Weights of a small GPT-style language model, trained from scratch on English Wikipedia: 501M tokens.
Each number is 500 + 50 x the weight over the matrix's rms, rounded and kept within 0 to 999. Layers, rows and columns count from 0. Numbers have three digits each.

# layer 3 MLP up, 768x192, rms 0.267, rows 566-710, columns 96-191
565567448395485431464398504533512484498460530540459434442515520431510546539437447526410498541476457551493506502495515448607469498496523470471600484426439546475603479509516466467563551501441552465485521508506537515446512468498488492423503488441440418499508455529525534556515506492457487549
421481526467464385480489507526513484661508489501436538461542544427528443494573510426466465556553505463498540571463536542523469473443452576458587474552432524468522512439515520428484474525561482429418465526432347575628536513458421456467549460481579511461467536537501609476438484531400543521
501475525411473492489566539452448503454507503508484556477502506447435504593424507502501458482508549616538496449537528499551563561563390492419502467424570485495422538527497432459519509513433475531514502471446469474515492544556444534520489484503528528530495496551465403474479424481470442490
534446519537609495524419481424452552467426487463523549470547550526454562475453482446460490480445580514482507473488541559526503478558525484476537457473552379584529548399511413449568521428425515462520567540465438386583438427450570498511496505587549424499553537535460567507640591571493562490
399475520559555506470506552460538432592483460551493526446467525475502407370525477472536507573546483512494365539538479546558443542568535396521509497465493482519440498521466471474586558499468426513483533563505428477548482479494484530504485503521612480446469453486525522465533520514502476533
499519440512581542515573521448504534461491544429491468524507510544452539483471428608476485464532482507539517438512497518531491434489545512422466508491433495503538474521426492483515519522484443528450471555490459437565475482557482464475451497519478451502487456519539497562494520553465494475
532454492475478506458435532479539506458481442511587478439485475455510463535483498489559510476522565648497538504518552446544452505528536519425452574543536517450531573430518490541488571503504386507510528482512483516479483498509481513528513494505447364493473584535462536558526593448440477466
498490477437466553582459500373598548509456426481453501482465507573450507453582553480530497551537541519544534563486555520412395468499584457386563488621494471506560542533507487552493509562544497401398564515429457494479504464505441558461474482439530565530519420479526473654505501430554387528
535572575495545549550514520452486465394452527515540476532497508592581496554455504501461505534441430501517537544507554493479435458455470367584567464513475471523484500505455536504499432495472495578510475442515474415520467509493553505504475517519514513502642468423521566470614501523450411461
539468577569509502431520525473378503462494517521508530435407529477543622483510472456481484485533480547529489501496530536528497481534561502406459419567537449482521396549495491444486549525511474597450499501422498473591495481484526544536457558459501508425384497586505468580658491520433510455
541576509577558469435457532504410447542540546516407518583510618567476536431446456489544505572464404415457513554416533566551568427506514479432527515516512462480378436464491587574470540531472471474481543418521456526440416523443449446603526498475446476584475460442424491495577486511421658539
477409476559532542488508543443497609484535499537504458570598439504544509400456436514575482453448469534522482428531514464505486517525547491482556441513556529462485437578525530380460490530548488529552368461441516470475504409551541455550494502499489515432458577499546330619538474391502484407
770499435491575529368572383450469503502447389507442392504499481464409575510488460500510529467544514526421431456426567478503576585397506358549641422487461438435459537434518572557447434619431609468434422496440559523597655588426585528497459481448627581557352484509459496486517470492498415548
446469411512478476543565476494474537498470474521485393467520463535563517540489514500528533557512488486485353566449440436474488457440610558452557528470540520553520464523530521478477419473524514528488597526539570528417545540406459494506504483540393561568518509529538520515519479524566503453
549476535376617529481469577502508494525491456551500539485443500455521483545454419450462479436507548485522490548446468537524494547528515500441453545521522541512484539518486496543570513537479465422536488496471564564507474470472478484543523532585489499507445482546516515563443565528480492529
438551692455446497539501413479516522556549420494469412452452586468534494452527533461499483466405539554534640448526557509549477418510463620416502412541545508426498567460490545512501393579515498483473481435502511444583619496534507442498482480574490590418481520448552507525466537493464639522
439532557510437526552494415499517510513473524471434516508589509575457446503514547464374425455500498423452509496534434553475526540424491635460434491479507537551506445408536451464444467490490497526401539514506522430498456500507507554479450527503473491429429563507586479482528453436562538441
491607518533396464479500528453433547437524518445511492501522452611540453501466450499472559470496531566493492535511490566517502535460495533537573544434531451535547502513496580499527433521439435499412442474534538420485527573612550544422472535482454519384495595436478521455559587448521477480
539453509419424467505409499504585490505516487527458576463508491467506500460583513483562595388437486490476437550457523585445422467489624547482431535502564585538511401447480494476460554562448524555522609423484404477503546470544491524541431496406544400443591402510492425495458497521448551527
575415449489465513503463492521568474490430480529445441527460494481498571426517457443529472585469465537458555457440470586563501570443399522470621500468479522470456558408557522501524514432566589458497431570422494510415513467493439539497470575572536435471523458500573549587471576476492558505
470545535398438546528598410508520436529552531544502503660561487521475481539577499608491385411544539487570529534479510437507426490484506472473546526516499582502479576543473451484467510402502405524496481480400479469543536484516486526418463570455548536574557544492456496492498467603474426470
431512482455508473518489482564468527663561534478417461433534519456507495558377421620405424571464519445498458490465505525509421568439551469492483529520483583397493497495494504539546549521489520412484459425625528383513582530481449436501468532445440494440416516547459449502466503502562552451
575478414538431527508509446436474474526541409502532491550462527581388513451461452521521591515538509494476440434496485477579570567497416429455557516530461510573413491500517522564489379527533494549562452553514448498601514565466575483499533454511549511394449468500532484551499509509542475510
577339433516472463447476511504523492486482427508523522516625522451497553564475455483539528437414538484423487476521496478602569509454513604492473484482663498496486407470509381471497407496567535516526381449457467516492522423501495481544498449545469566476499516500489505523542441487392474573
470492574367519539440558406530467461405520510606463433579543468497507405574542466481490488513565495394379502452652429515470444577441428603494473460402497516579445441452538538455432616462419409548439488520460450528519511565482447500462508354487523472432415518676523384495592517440490410538
498486443543515477467453538416514581564468545512483428432606513534433532358454512485538444538524538524505503458463539474544511519526508544434444548485512552493460485508490414454510466525531397459446459594528558509552445599470534540458514502531486558525480498460557560523518544456501596470
476456451529488492500530484439543532503514535550539498478546522441526502594418482574503432529616473469462544508369497498566573502538472531511477348503501500511478599494509439482495411541521497548476614570459442533521571549462542501488424567544496548374520551444403539421518462459536534521
488462471485508494461515495517564636505426445575404613553456448539499475491492533549583505474494461438432500501596496475544505528370430519505467452542513444615505487452571470509496492477558566563482525401408438577452482487483521448535461533488487393551506459537522492505387533421572492497
471499471453519548492512534535481472528546474549479533509516483539466424471472406517498410602529443427483494569429462569505550469508483442563493567461482527606457433515436507557528484491553499506496468512554528562516513415455483481523491486451481488540489423585435464510465489515501523574
355480482492589449492531365548550510501433430411465498453530493444489426527558352582449560430462440507447576417478478469553554510465519520550503582461520409504598570547579430599429636622514449367364611490527538429452582510535505519355508472465486594507380596678489506443472618477497607507
469462441534451419558499569435463489571537517477535472535530544542518540471555406389473514535538556467472529512533481530463507457468475465555482440540471480469460432492486425387460514463557427537437598499544578498580519450442504404499478553529515536488459497539490499546537570529537554482
544451491568534497531492572444490380562454523525558457552579484538521480477429497513491515551521507524464515475509548462433496514573454488443542554370479471523504510475533445496498511540444448523452506513514563493484473401454572509495501480516501492501500535427494453534541569513633431453
465507411456479519462530526480515500472514501472516512510403433560505509490445494423571517478582529471576502517537568507464557517472493444464540508444525459409473489532489449480461442551525388460554471464419433465480502472477608509447477478541465503484500460431502483469484477475484494470
440515530473516486477446547418539530578513514484413562444484434492464515472475545498505491510508520552486482463518553525543471494451457523510421468475507457496458519500542465552467412525452426530487408441503456497566511573513544511550516549604531511491509495477493521472424488529566522515
522467488508574425543575516496443585398501425518417491490516524525479425506470466554490508578535500537495492548490497444456575540610412556595418533489417498514458547491539596509562459599560503551558571483519552444565451544467458516458517536537479459583446517476500621458481476522552541467
501448430466497482485551496469498528460507422575488460544504481527444540563461567525469514408509447518478541482431523359520460470456479535432493526493658466519470552502523546517422514558520420499492486525505544561528418506539464487491489516551509446421493522517462538556443485541512493501
478553395513496592450499414477495514468461472464547558456535479463522525490554484499465538482552467491573558517584502417467587375462467574369528508430477552520466466603438502433504469560507497491537491533569420607440453450531459562501528501567512510432498427520496539563511506470557526408
458539513541578582520517423350460474491454495526356532531490567521504598474459525557444370486508514529539484503465516505480546477497545500427503477514460438547595598474584488571462512394556539616487474480446480435546516520478535494402453450425479463531461494407513540477518462529490536512
541599503560596467493571435446473487515513555413431443573544487524436503479535498557510435494502524441538534509482464557510428472581415451624501576518499515478463453461562488596467454511597503487522556577413512480596501491431497609426394529572522447596521551596510504468522383521535459419
499471501446494517454458436640543545526486498563486533547576497551551499459578482461493466512566559481401552475540442465555559491417413551511511563550480472552438456495554454533522519414537507524549497555455467487469534454589486454457438506501537539377467453527558464524502487507500478453
431474498483367441568478472415576616525567632437554562509477495498485492475634526562496487450534579405462529553500562465505484522591457471439508512473621491470583540527427492640354473492464541471553467466463465446480504562523532552460474613512533486567520555553508469406419405513457517627
550441549381496483525568431494470525521508381449389536650538517529366473441507521461493555506597556490580535482464458509573517591531489596421525548478462469410422449569429465555485482565473408507453513450433584502545498371443514579441517477371487582408525511513431515528577533500461500477
471534490597500535471542430421533597556484496473534453500530480553570493429475515483518469472500515462607498438455520558464452524523489456447558535419492535476364529556503490413504502513501509453465448512456490541403512484423428524487425522509480462592587541507499471461551540531412362510
497495477397437651437503483540553470601509502470520494464483460513505491447388561573415454573481548506539449553427478612536468576434538496481454537465483367539536518434523394463464597477484477500515418492491433564490515409479459570490455409534566427438497458558556400500575521496641510525
530522442469589540468480496455464588483452536545533408594520511576423540456524513522495468512386539503536508523453504469476485481530475558459481420495489468426482501475586411506511519503473548477532523497552505526506541495461574514494449542500559563491461486537539518492495512481493531405
551455374487419460444504593466528519510523480482472510462456432463528533447507484468576551537529533448430496582492482532470498438529469593487431543459482485449501529471402463465480508536483482530481578545535510491484466514434583582509523601456497467520449457513454519579497438539375522543
499456553503530504467534477529516517470466522484475534533511514497466523491521551433573528494472571395535495485459549543526564513449463489443444575421513389454381539411542518540533483465474478459547493521468575570479498456499539467440424452480515489560530540466448488532492536553453491512
479478420507499463482556535456540539421497476516452489527504486548431476440549498484494541544499460518506435543545453507419507498509559517433393482525535471447454442449436475538519526598450534559473527499563634489543557548468561541459492507507489461612516501528449484414558536492418521448
532623495582500569487544512430431475470425411367437546546521464516601543568502428478495586458570567556510500501603577475462566557512497502475569452530544512427452505537449545409435535488676484508435588563469440422531512476600519507497449369548416574517470385526415541419572500469457541517
514486421449388497574531551470483487588453496442396550486476529523477528437447518565443501533496581494445488483544582551541452526462445450481493470497494475434420601439509484467492506583505482422417441469450575495471536464550461472523499470373521524459461531470491492450527438478535549523
458540499495463478507482482497457495487397525533468482528565454516459421556532418526501497459462403547474465533525482555461494577557409558514499560474477471467516446535502603448528536628455459478504468522504519440421458495493483540555422502518512500412503467423559474476480416408473500475
480475459483476445536454488501583444565585451508468535425475517482510465617479527520475549536475514496554501492475338506520509500615567462525495463512498484499509535529422430542495542548423508599507442614404472455583518497534419473590500561536474495586481535488527511471430511573584475476
463538488487535472473482520515487454512498504560536525514498517568468523513493489462509523560505437553546519495497509504461442552540475470512437497518511499501524451421498541467582503509469491555439522456472537496521408429541472530537509522522496433432483484507512513398572474458498511505
490498452424454559531509500531572568367497458535484597650547397482537516567574473441416508477466524566560542510533542466534498503553462518376452652392508519476535594511569553525438462508428415423425502457536391559556559460501512495365426469487453419430536593560519504471486558485516507457
556559467474529480441562509453594463500503470469443536592503523538453492499428417576512469508594457521587495447514446529515438486543508518547457512525501489460445400479551533479566559512484432523511492553451487516433501509494534540525480532574510426515568549555476592598483520447492566510
522502500482512528489502560493406508490510473547518518544594500579530561514486511483546495418508531571393467440543574486567503443466500473444491407507500555533517610545500465419513516552565531468422544552446538516555499453603534595412589470505494373524456540458550342448577450468429552509
438479572525528445484499420503456527475596437462531497488492481509418507435570546542568539557597505484485478435564508559487578461477523482507550553439526474476536431544453480520490486529466523545449485496460531546548428397488442510522553529565428534524430535553471465461547494415490432600
539487508433527464460469448468462512449498505470495527602532515432540593453518450458589521556528527488513453461517420486507443520465492505548508474548462499483535393477473453494421566489468525460497488534428424501500467463506526487497413469480473588541460544517534517446448507440501412484
521524508404532513503561416465520502549490374423544513537544510565395414474498494507454537476463539494541411536506413476473490598508502537533457458464418456439486481453480460522465486513567423531484496536529521479516539450512440542460474552438500513489470529528517418480453586443561437575
504439499566439426563523569455549502473487515464546501472502459472472440589425457508496460493545505557542485516489565450572503539554389458423488538427590511477426507477541425531475472484456441465437460470507508503549524528498478517481506483534605523562474506548441557567464542434440460491
575416453434477466530482469559501468525476520531543471579520421544470525507433461531504607498387557475388474427479600537506567599503514507549535558505531445415385514464440522373567483464503438464448465501444436468505399474422473553535493566546506507495394479577455371509567601483558516500
585456522552546472449524482412471515459518560426495579510450510436473544561464547409588501520436477503417520435520499534504542433509487560564539404423533482499441549544484465457525498538495496532426474518477445401538471477614497474525550551448553504524536544486565408426525440546523490522
493414458465414532488511453458496493490440428485463508605470516570495523471503505498494511519458409561488575483520460503514449545444501581462594507498395527432525406516521525498559476592468466433463505479496553513444467450516462500381457497469551481426574538507427458484534527481432471531
492517509485521562512529467464441550541463557488519523471519472551435508566496509457487528593539466581509588557500516440494494452554387531576438530502462443460511504583532471464477449478562553579489543585511415410548551586477488548523491590562483527502512506468590466528429579530574548507
457448456459555542450541549496557583529437449500459523541521467510504562508520452529497518531409512503482473513533503481480600539427484432565529456504552499505514437556513562541515519475458525525480435437507519425435515511526479561528607435533503559512525541419445523502525530518544622429
488454513497479458433475508493478494425500484461427525514372479453525528483526475501412430419462506440465508515441553578522439388571579527506467529504443467480568480435509508578589518607491527407514557524508456496500521429471539534509579598562504505513454505547316516512391479553460541469
423546396461439524581452538493462552319404498491471499516500550685538481456449546570554414584493424486468534452458468515495498465595455368465573557509498425558393494632453410490531534494411367479501474540491503539541653553441547472542364600527458448549429438398582354575461464534501452604
553425479488472537471561476534512521533489521650507490607555425490441443425466457467492486551441487529492454459532477548583535593529466486484364567504485468374490573501501551452520527544445593482589482555502513377554538569501567624404578460496509520456449557485469508508523383474455461428
467426445526478457491521479420410509410461474530449488568495416515454464529503415539392542510518441568424519535476500496552466545574446592504574532464518560516517460528521466460474529512478509590419491482431481478504492502539488496479525437519534435493434519459438449451493557462564555517
504518405383496512527490559479492496572513490480533428547528570468467395561546571571554485515587515517452516506515490585503466509570542598530510574509558525421542469488467498580516480411508555523570429531463456508509494548448544501410451526540484461545494457456543427464553452490551545516
415495423383453553499557564475391636536440537516496539497441526570555538573475556335463505498488460533381517495519441522439478536514548599429428465569580544485462643481568566520518491546448540448418566569430377502545529556615530504446638484536459531549536477465515500422422454558414429536
474526571490492545423490502524514506403496552493534532551424531526549495484496480596440472491451531444538483422585506530543510522471491472470541421506435491476497403505522521470488577498546505475496437567482453463548472518530530443551530500469604486451531463506473499468437552460528558577
485410533454528478496609529423543460459491497469419538391455487436475481482559522561415471468501574470451453444459498550494432571553534551474480441501494460566493571526482511525549423490509475491445513505444467479475500445506479505559455567463483580527563502561432452503528559466439497509
495474435446551667568571436548519529455488525450499531550389501472450465525444507355464532477484415476458361494564565510554498588564480545473597490471395435495477507450543452497363520514583467574551609389507404526541521606506480496484436528553519601539509471379509557493515428486532415464
587428457503454505561477544478464485466436563419535525549466480560463476559543448508657540525482457502545507583562504553445475420399561479414555473500570463457429542481504415453533515532500479401444497502523489515533591539460586526461492486519543605499459529410517476346471544467581550445
504513432487471486595522517443595620550439522543507593507528523516441438347611542623636556524580581503639445327552429483485412465423515388494475457517556473510461526450498493498530470479442449533486422586417455500508546522497455550567413440518578400421454550417548545459415565529522505517
504424489572558517494491474471451534548570454543488477518471469531446511454477513480576542583497444479574435548470513557479542511542524492464563572513452473577467370485538459501478524487498524460442477449487470528550392454405587520495445470590466466491430331613543468512541439466519497547
575443505533545531494439540538499481525461463538488545495494598480521445459434564519434459495499516504532528417417513518561523519452461554530525478405605434482426483484538521619551494529548451570498562456580482443483496527481523564488501524471487550478486447547505425492428534515435463525
417484537361457515575447508549537507471650472517582558571449413509484491590390450596452530474526529580485501402503530554481505461500457476477467482453523535456541527488535451559426461462483570497460545472442493468552549525423476559505537495506560497486407515442504459522520441494520484457
552534479540527458454502439475454411461494571530534532417503546483414473495528515414421508497561487492502559426556472485486503454540468486478534537498479495440452538438547480475536512489500511579484593478467489540593527497507591428490486484585523458535508436505515495439550546452519411499
560550438542428555571499545444474487466529562465411534544550584485499564513483477530445452569484429477498573508546476501527495531482464504435505541527413453524509407455524558483417522613476450518495525501557469547473496404592503442477538479466546463495460431512532525498453539503451468526
523441434528520487485515595511494548457513443426568472512471523532550415513524428458535487552463501475481561628592576554515424485529529518457540492431478454553438453528477497500432596535504447509473473542524523533539590445512444469500440485555506436522470462485498466471517516540491424412
404501498600527464520457555432502479502339476488486561504467523494365514519403465491505519495521501534568498463491553421479476568461460619385472501531487496515553550484505545490462492569487509392522492568453442446459491451532413579515443568558488508435479460488519415515451583466477531473
433445481534414472558431534502453606500452500544436502468406486474473536490431581537541495580456563445370506451575558564465412568448540468516489510518510530588423631358474467463600452541461498463545374329522523284485515411522465419513444529434543532488522538604657404475493621505489533495
455509478450516555553432502516404487442563449453426523500530468482454534492365560440451445512555430347430477535440583497531492521558542448572472614421525577464522405487525439490509531486513499459487483496373509581526558522534537524483563512533535487499484490441546488552497527498452542533
419541586412543510434576487510550425414542427587510534504594541537545485523531526541543439510486431428476505442483460440543448582483536570497439566509458530517486424593558463557491538535577513553513438520446407529538400488517402573555494503433465521455512596584432419487471472513501478494
520500516468508469564499597508460511512491525481439525466546512496518500485488518479482542495410554483476488504492570548416493504500485565506492533488520394557498449533465498455488561594587512469538512483495509460514442492517455487556452528502498452521487537469520502478477554483397527425
504411609492543502441542506576491485531492459433482504494446502465458430500554529547466505555518428551514542537527461568489455522452591475553555566552382491651532441484470397353520543514448458431438448478512391448607456500537550568463393465499605426505469403420542533461552486511363550556
486532467459497540485514478484522523533485441558480543519590425372475445509471437721426575568353316520582552463394548636495479636523414611507562516400580434502373566446541497569468525609493465552452499543604403505525491544530585448540472443534568566489538502496486507449410564333473568455
560462478472530457444489506520515490530491477498522560549440527504476532544417469426531559449452537512451518593508522481484592513515480559491514483522529415498449484493538488535501542461516491523455468525483467473533467495512485497449437454535455432495481510470506466513475511581487506506
604494417528495524450592443499470506487527420466524391495466566452513526438503537471541501510466498597558491396530523559464483476498531482446507527555476567537458490474513555450578349603503501532478464526543516626539559517489516485534532481567562444534427448458614586585493521481578530561
555528512553491372462521417468527579500639454461551581508516549550445520579343511516561515534522427557440493538532479623465464566609490475423519519477538520430414455473435480521469455642447519473478602556474485413537521452550469457497510537455422410488513508474448515476465532531512589550
531523432435511563539571459474499499566549558487520411446490402500474544438578580621378592516525366448557418577417563501546433526491416403617544466541413556550414569412587515409507568580644380581396590502483450474483479561434426469555382632432575558495360482587549541500499536378570527611
540385464512603562460555504555447495438404486497474543485511546478551475535485495505521450538478371536427522464408622505459430536577493556577486605482468531458522500481503519436495563451487530479522448531493526459495506472515512524578494475545453515453527525527540412452535550482571507530
486470483473544546580495473472503462481382562471414549453587539452481555616519441462456537449539468524487610529531542528478497567536451527497488539524477556523574465481533462545511409471507484535468447444488488499505446483483565519584497479533566610451520488472519463432478541472523438463
580487527507493526316572411468468365562434427561505504520406562465476494559508552445504499520533476543487532422511462392436475560505549568450523564454510493422481486524466506509477495513522465475522472447457554507460485583599464481521531467535435552453447541465576495434560613459523504573
552484524535563520386531484419494529498470558471472518504548475503542518492462498517393470438514524460500500525518502491460482457522476488431448543495464461496520404495462465503510506568596515487481566513426468454567553529591506518453513504550576494424429509486552517530529591473608515591
517402362422543551486444559479577472550512478456533421495558568577511523530517404533528419451496521460499544515551491461433356499549461468427541518487593554412432554547496472514495437580515507471537541652389471497490438529480461529425511601529523564440508380491511548556507437495545456505
548492456510467448453552510546522542488466457419598441569477551533479455554452546468669535512550565474538497426530481571452550501459413544460531510478437470481514518441451531428578430564467540476511462563507490517491568575578525654610503562457458484563542413456525525413558500445569604514
521416477490364522465446486527455484594640532473431509497501484586514528489573474446537491512517437433506421414465396456485460443551342535403519485504566494579520597505474460501479503398578485499511377429400463490520397535480561443534542366506573449529533748528390539485444471555597510473
513483487490534470547462450459537581516505536479604514584472480487531555533461515539554519500467498543379497570483460525517488466472441471440462444480470491529481495569512528473517509558499463482489442505481513446480525477536446429538498590499568507532522471484495454540522550405424535534
449464529532487513550458553457599476470469455545483498381506522505591563502445466486559553551440455508463430488481520554445443524481568490480505528422426490572525438571491514514466518567482542493527446487454476558505531483503569509524497532483438455513484394439518520475414511507515466510
435449521485470471503442434423547589488480536427513459447445538351437492560446450532459528471471451527505487530475491539461530483503612435543444481503562439482523422517476503508464464501418518446576486470520591421515577468535496536514496437497483505511501465523521398471539519493530435461
516499448498566493503580524510482522599447510484551478445482474438464497522433558545491514522535534419457492501539520524508520453558422511546490519485617511447392502555440458420473519537513530599465549549514537422529384425482524532533518531492457596500535527415465539502556513502556548391
474467499515499462482564507485487557555474539517568516467509469503455542508465527487488459551454551540529588549521435525423470446481512487566627546463467503530542505483494502465499554582516501432444468507468492473545470522476482472510556479478516466472463532545461442472487532487503500526
594461540556390457471462526503484551403510520546426416645515488489526461518440473534478539512540530484459482442481530513418520457461486431442510482505462498514607485520451540449508502416510470432504590472537519540512481583550481502389379440458473478478487584527490448431517549491521496546
534541428398537553503447511458483488597567482534488611480516470510464550511522467423437504568506566477455506517480422570422510475420549475601508525490506561559427454613500498504457489487533453504519466502564510570463594490519460503489524510545571535452498559471464517505498442422549584538
524432474521433504486461485431511558447468486454601554562487460450433449521513469465514490510466500477488458421533589564490497545508510548538453475555513510510414508487436564464521550522400520517411431511368496416439485524522449642451525561556484544459507493535504585533416527508469500470
603453449419567536533468545579553475601536574503424525491398519502604533551387449535446537544505452581428510447444413516520481520431436482600447614378486516442442427499529500463444606492497510454539474520507410513604391567473459545437560396449479535476471553529558706597547495554498495455
539381487505479442554495432455444457533469458536565547560547451478436515531495530477455450507505482574498541456627562446603513531432469556411463550519493494476524574510525383516451544570381453523547452531484461548485493570529515493497525438466522524424453613474458469466613618512493576491
495582417489529501465520446484491493493518398465499473498453506536507484387519450463538510418520487446537500497525582451530472510466502485452437511519428492463430559501375507440563523521586385508479462544414538507453443496610507539488452492542547488520522511586478505501514471500527476503
468455433455520507449527569519458552463474433447519531551411484464512553436502462521455433474508496532506501493407559523452568507493508553460560448365509490496545656439520493490484510508497459426502532484445525527541479558457439467401530477535434426491394504489525481515527436503464528546
571460473554495490476488482456532405465434458464513567540416499494483510502426513538536557503530452525537462572513509582499510596454532413481587551523490479477440506479471598529552485530433482494419440468487458492465479548490594512488402508557497489530410389521470472481542562498487463563
470495437392463530483509624530428446490571547454540552592479507633499553534477399446518497487489539502499548474516569534426428450444543516470511407548476454505541527478534591491533386531474479489525499491486464519506436471472528532568459537469511479467410509480577507552539455449531485496
419549428508497582489525400521492430490495549504547554523559538382519481485526467601591505572489576538475532492452573514503483507471415595456491497499498561422479483526466516462474543516529480416493425424545522553530507462496492489460428454591491485508458466526586556365517484461492579407
535493488550624403478424567455378511600546489434459600585506567539405431463579425386458497507520342512574597521495494427469438545513466518559488509544472453517545509488473427479437562453515491362474512545464497431570443483455450557504534512446568416493537530580518444479516572477521520491
497425465419510497481469520431481444544432551515429505529590432425464571498581472504492533541545465555429405571348585500434420538563474469480565472598475425493407587448495473508453484579443375450488428444433462458460528482456534491446535592424586547581514553558442505587573535478286562548
548453495470522532524515495471513467476442462480508508479468457487491459491536493422576603420520484472539474482511529615531512444487488469520463480436521454518518410442478498429525525494414508587531510449475526464444519500514523484527479528517522398449579496486456522537541512532529507472
427452565442514501414623432496470459505534482495502527459519588514513498481412514507485538588460416482406474524423457585523553564523592448458466561425541502487469580449434465514582546534411441515453425477378578441484494500525489497488525529537457511493476514474520333575526511592597410536
518517499567505396508538477507567470520375456548436429482444480584550510382461522568564426555455466503519591493509459466403471558509444489408488561500526436532397486471537466592528568525433480450351468491547466483491480600481411528505548509524477481458515449463482492454469534511522535477
534498469444477524525605463571573472491551508567489571539549465511506496457409437525509486389547584495512511558551531481579460491511594565559486566477496545490464469572576443457509551478560520514412466538445451505481457549436569513525441457572436459436532538403518527488521396470583510436
470523512476491457527456536476529525435525511533512467497543533544560529502598513505463442561501490530508442498447476449484524501523557491587477476430457428476451483552479534498473676458443452504519573534545521496581449567514468466509457475503448495410569469538591466483558487543490461520
497574680559509513474503487533524487514533442476498568530547378518449520535483440464502463378581509510498576499533492534598463540489511481462516517445510542530473398486565538560478481513593432490400512358512497443542587530560476567492468481528410432524516479643533474516599517497500529555
488538514610545519480516524512499559465574542557486461586474505467548431528390475490526427510541483555491567469398476438596518505479418529503471534414552517536536504477528521483544625478472498483403522418493521495499482508509503510578511549452520470478505493505548544533522518468466470497
543516400471464470449399489520454563461513423524449512418490488437404432468515482532528565458579463536483488555412518486539543520497452481521534486497583487546540485509568419514460603578507522474434448467468448494516534555563475449440491460445518531472500472562508514471537643498588494641
472493561549462509468491538487471559485532515525484476472468452479459450496505566409463502516463477563493485496487530490504504460549433519422544525546502522607480523495482501541532504496490535533507543472657517536488462500578458482477461444517509486385544542504538431548451515509570582503
502410427534559501489522608477578543553456496460536443510542514546559536465478502494515475517455443433524573323580512489444484464508470522523490513507559442546530560538614435431454475521466427472514456497505489446534533574567548562435464451521575522361393438500580490450477522465391496447
468475506526527561522511520438526457482395531527485509523517509519484491474405480566392563406536532414575532610538565476465480522497429473512464481538582496474460402475469490490452480537551475503504601523595452513497453592453567496475498566529547521500518503429446597471505466525516472529
523430506390553527483515514489490511562479485497444524523514508438517590521551493531495386405476514526500614393535521459460501523530471516491458525471453493513480549557519429484547455514422492453429537563514397544468513456576554476489428439554493580444488432577491490413496527554424517450
513432524534526482441544532476515412569447475535408574512546436521474529525504540553530583518474544479430448514519452474366524439439533498544468504522613493554486468448459437560454422540446518498393522512468494533501527517400496426511569536493468505478592548495542495510483557525550498479
560396482576480585515507448469514388419515479553478542520561556502524577474490456395474558474460461527423478473545446433511462477544515496476526619537549490464493518507477451503479502523512564538516484472456527557571492535595547499564471684485612548613464504481497601571512581494527470589
545487543419514602478445450448542473500436512606482498459535424448458560465533395568445422468478512478474504519436485557449484496470475402597473587423443421490507439586523499466534597525569449519536391491574500544551486420449462497363395535494504540389457742453440577464511624477593518615
560505569462457487471496401505622501491430497491559479482473443435484501527477497514629547513506584439454544505542600432471434571544474510499535412447401512494474462517502486551570570425500471479451501510438449502567493473474475557535517436493511532555403489516500516495583518594514517443
455480460530522553480576461429478474521495640420492539497478491461447466611457541462478490589575570483445525436469519584568492526470602585452485478472542484512593392511401537465449503574471475439522449469575482510525511552533533508475439500512481495503404509541506479615576486552621479433
590472569470532494495489501433481509520523516520509466394596575433528541511548508504493504476524519461580498465534495421550663599513435519557462422402537487492462493574499450449454362478428591633447525491424433393506548464554545501431445492506512548478547584541572474475475533501475363512
489424433466580513518577480407534491551488537518513496497407472486476540472507485463531485429549564514543498423455505390532449480432448507478500591555512473480448494569508546445445490499510520486439449524415489591469433498577559496542502505488461489552407583474457502543577545503594482496
457487541431482493544541462545496473510528488509567530451517524470552554483455397582424526487378453502497466480453498387501467543449424488562580417552500478506508581559584448535459556564480498500473494547501388468485490599489520446513391545477494485481550476536437499483422507407505514534
555539508511527570590524511475543465474468383487359532418512565452560434479509532432404453477525535477512602430436478558534499590503506460500513558539531577520569473539564504409435492492492497505562524487448466425485465519515555567528499520546449531545479557420476540534577541462508588451
532476531447499482510481552553402553430497458468483561472463449525469497512479516561497462481556461528450565448571494592489482442486463500507436503501475451369424576519436409512477520518485532466506601423541462456493559515389559582513564392480495462523600437530497388421524475430436474532
526457434491495476503534491491505591568457508480511579538598468532479509491487475552555471505558500506455518453457471530431534505507495484497481586479528492552491496513414494514571546508511480504509448474447409447588426566454439464488501508481566414466562460428517502430500455542550508555
440509465454457529476463487480541506496536492445500506556406405468470545537509497491502505443458352569453516588460514542522470477457549509515485598507524543545458504546501453540536503511509464489496508509490442510482529523491489510547516530468511520465500482514581418519462496437483525533
457561504477460512451483488494604454504501469508468427513454641500516500478468492493432458462448507566508543547529455538437512569470480513528561496483556476402500523530535514539436500591574479441448456574444546444483550497556474527509471510525365559466484474487513505565568355518606515499
480538489526480511505515591505472512505478476510538545485522461522506450456493553507531614489525464544520486469460526490480542478470460517432555465471529487546542509528516446429456484454447453582492426477484448469457455453510502533584515480464540485479510489518514463511508555433479473485
528463489409504551561481477405527516442495578537426533477474494406452515462410511533466508503513542502459425463582532525528533431487499474550508447485528353406411511476503531545420566525567487537517432509457556458448474456587548516507442510571404420538433536528486605434395476570503460484
511526479535552465501507560439496525527499364431470482491445490506568531514433501504529517444496498452473476480523544431555464434451471522561522446516451536522479537526521459516562529508551488509460520477452475454514555493442460511444531475555502526474493564490499406438567470479561502486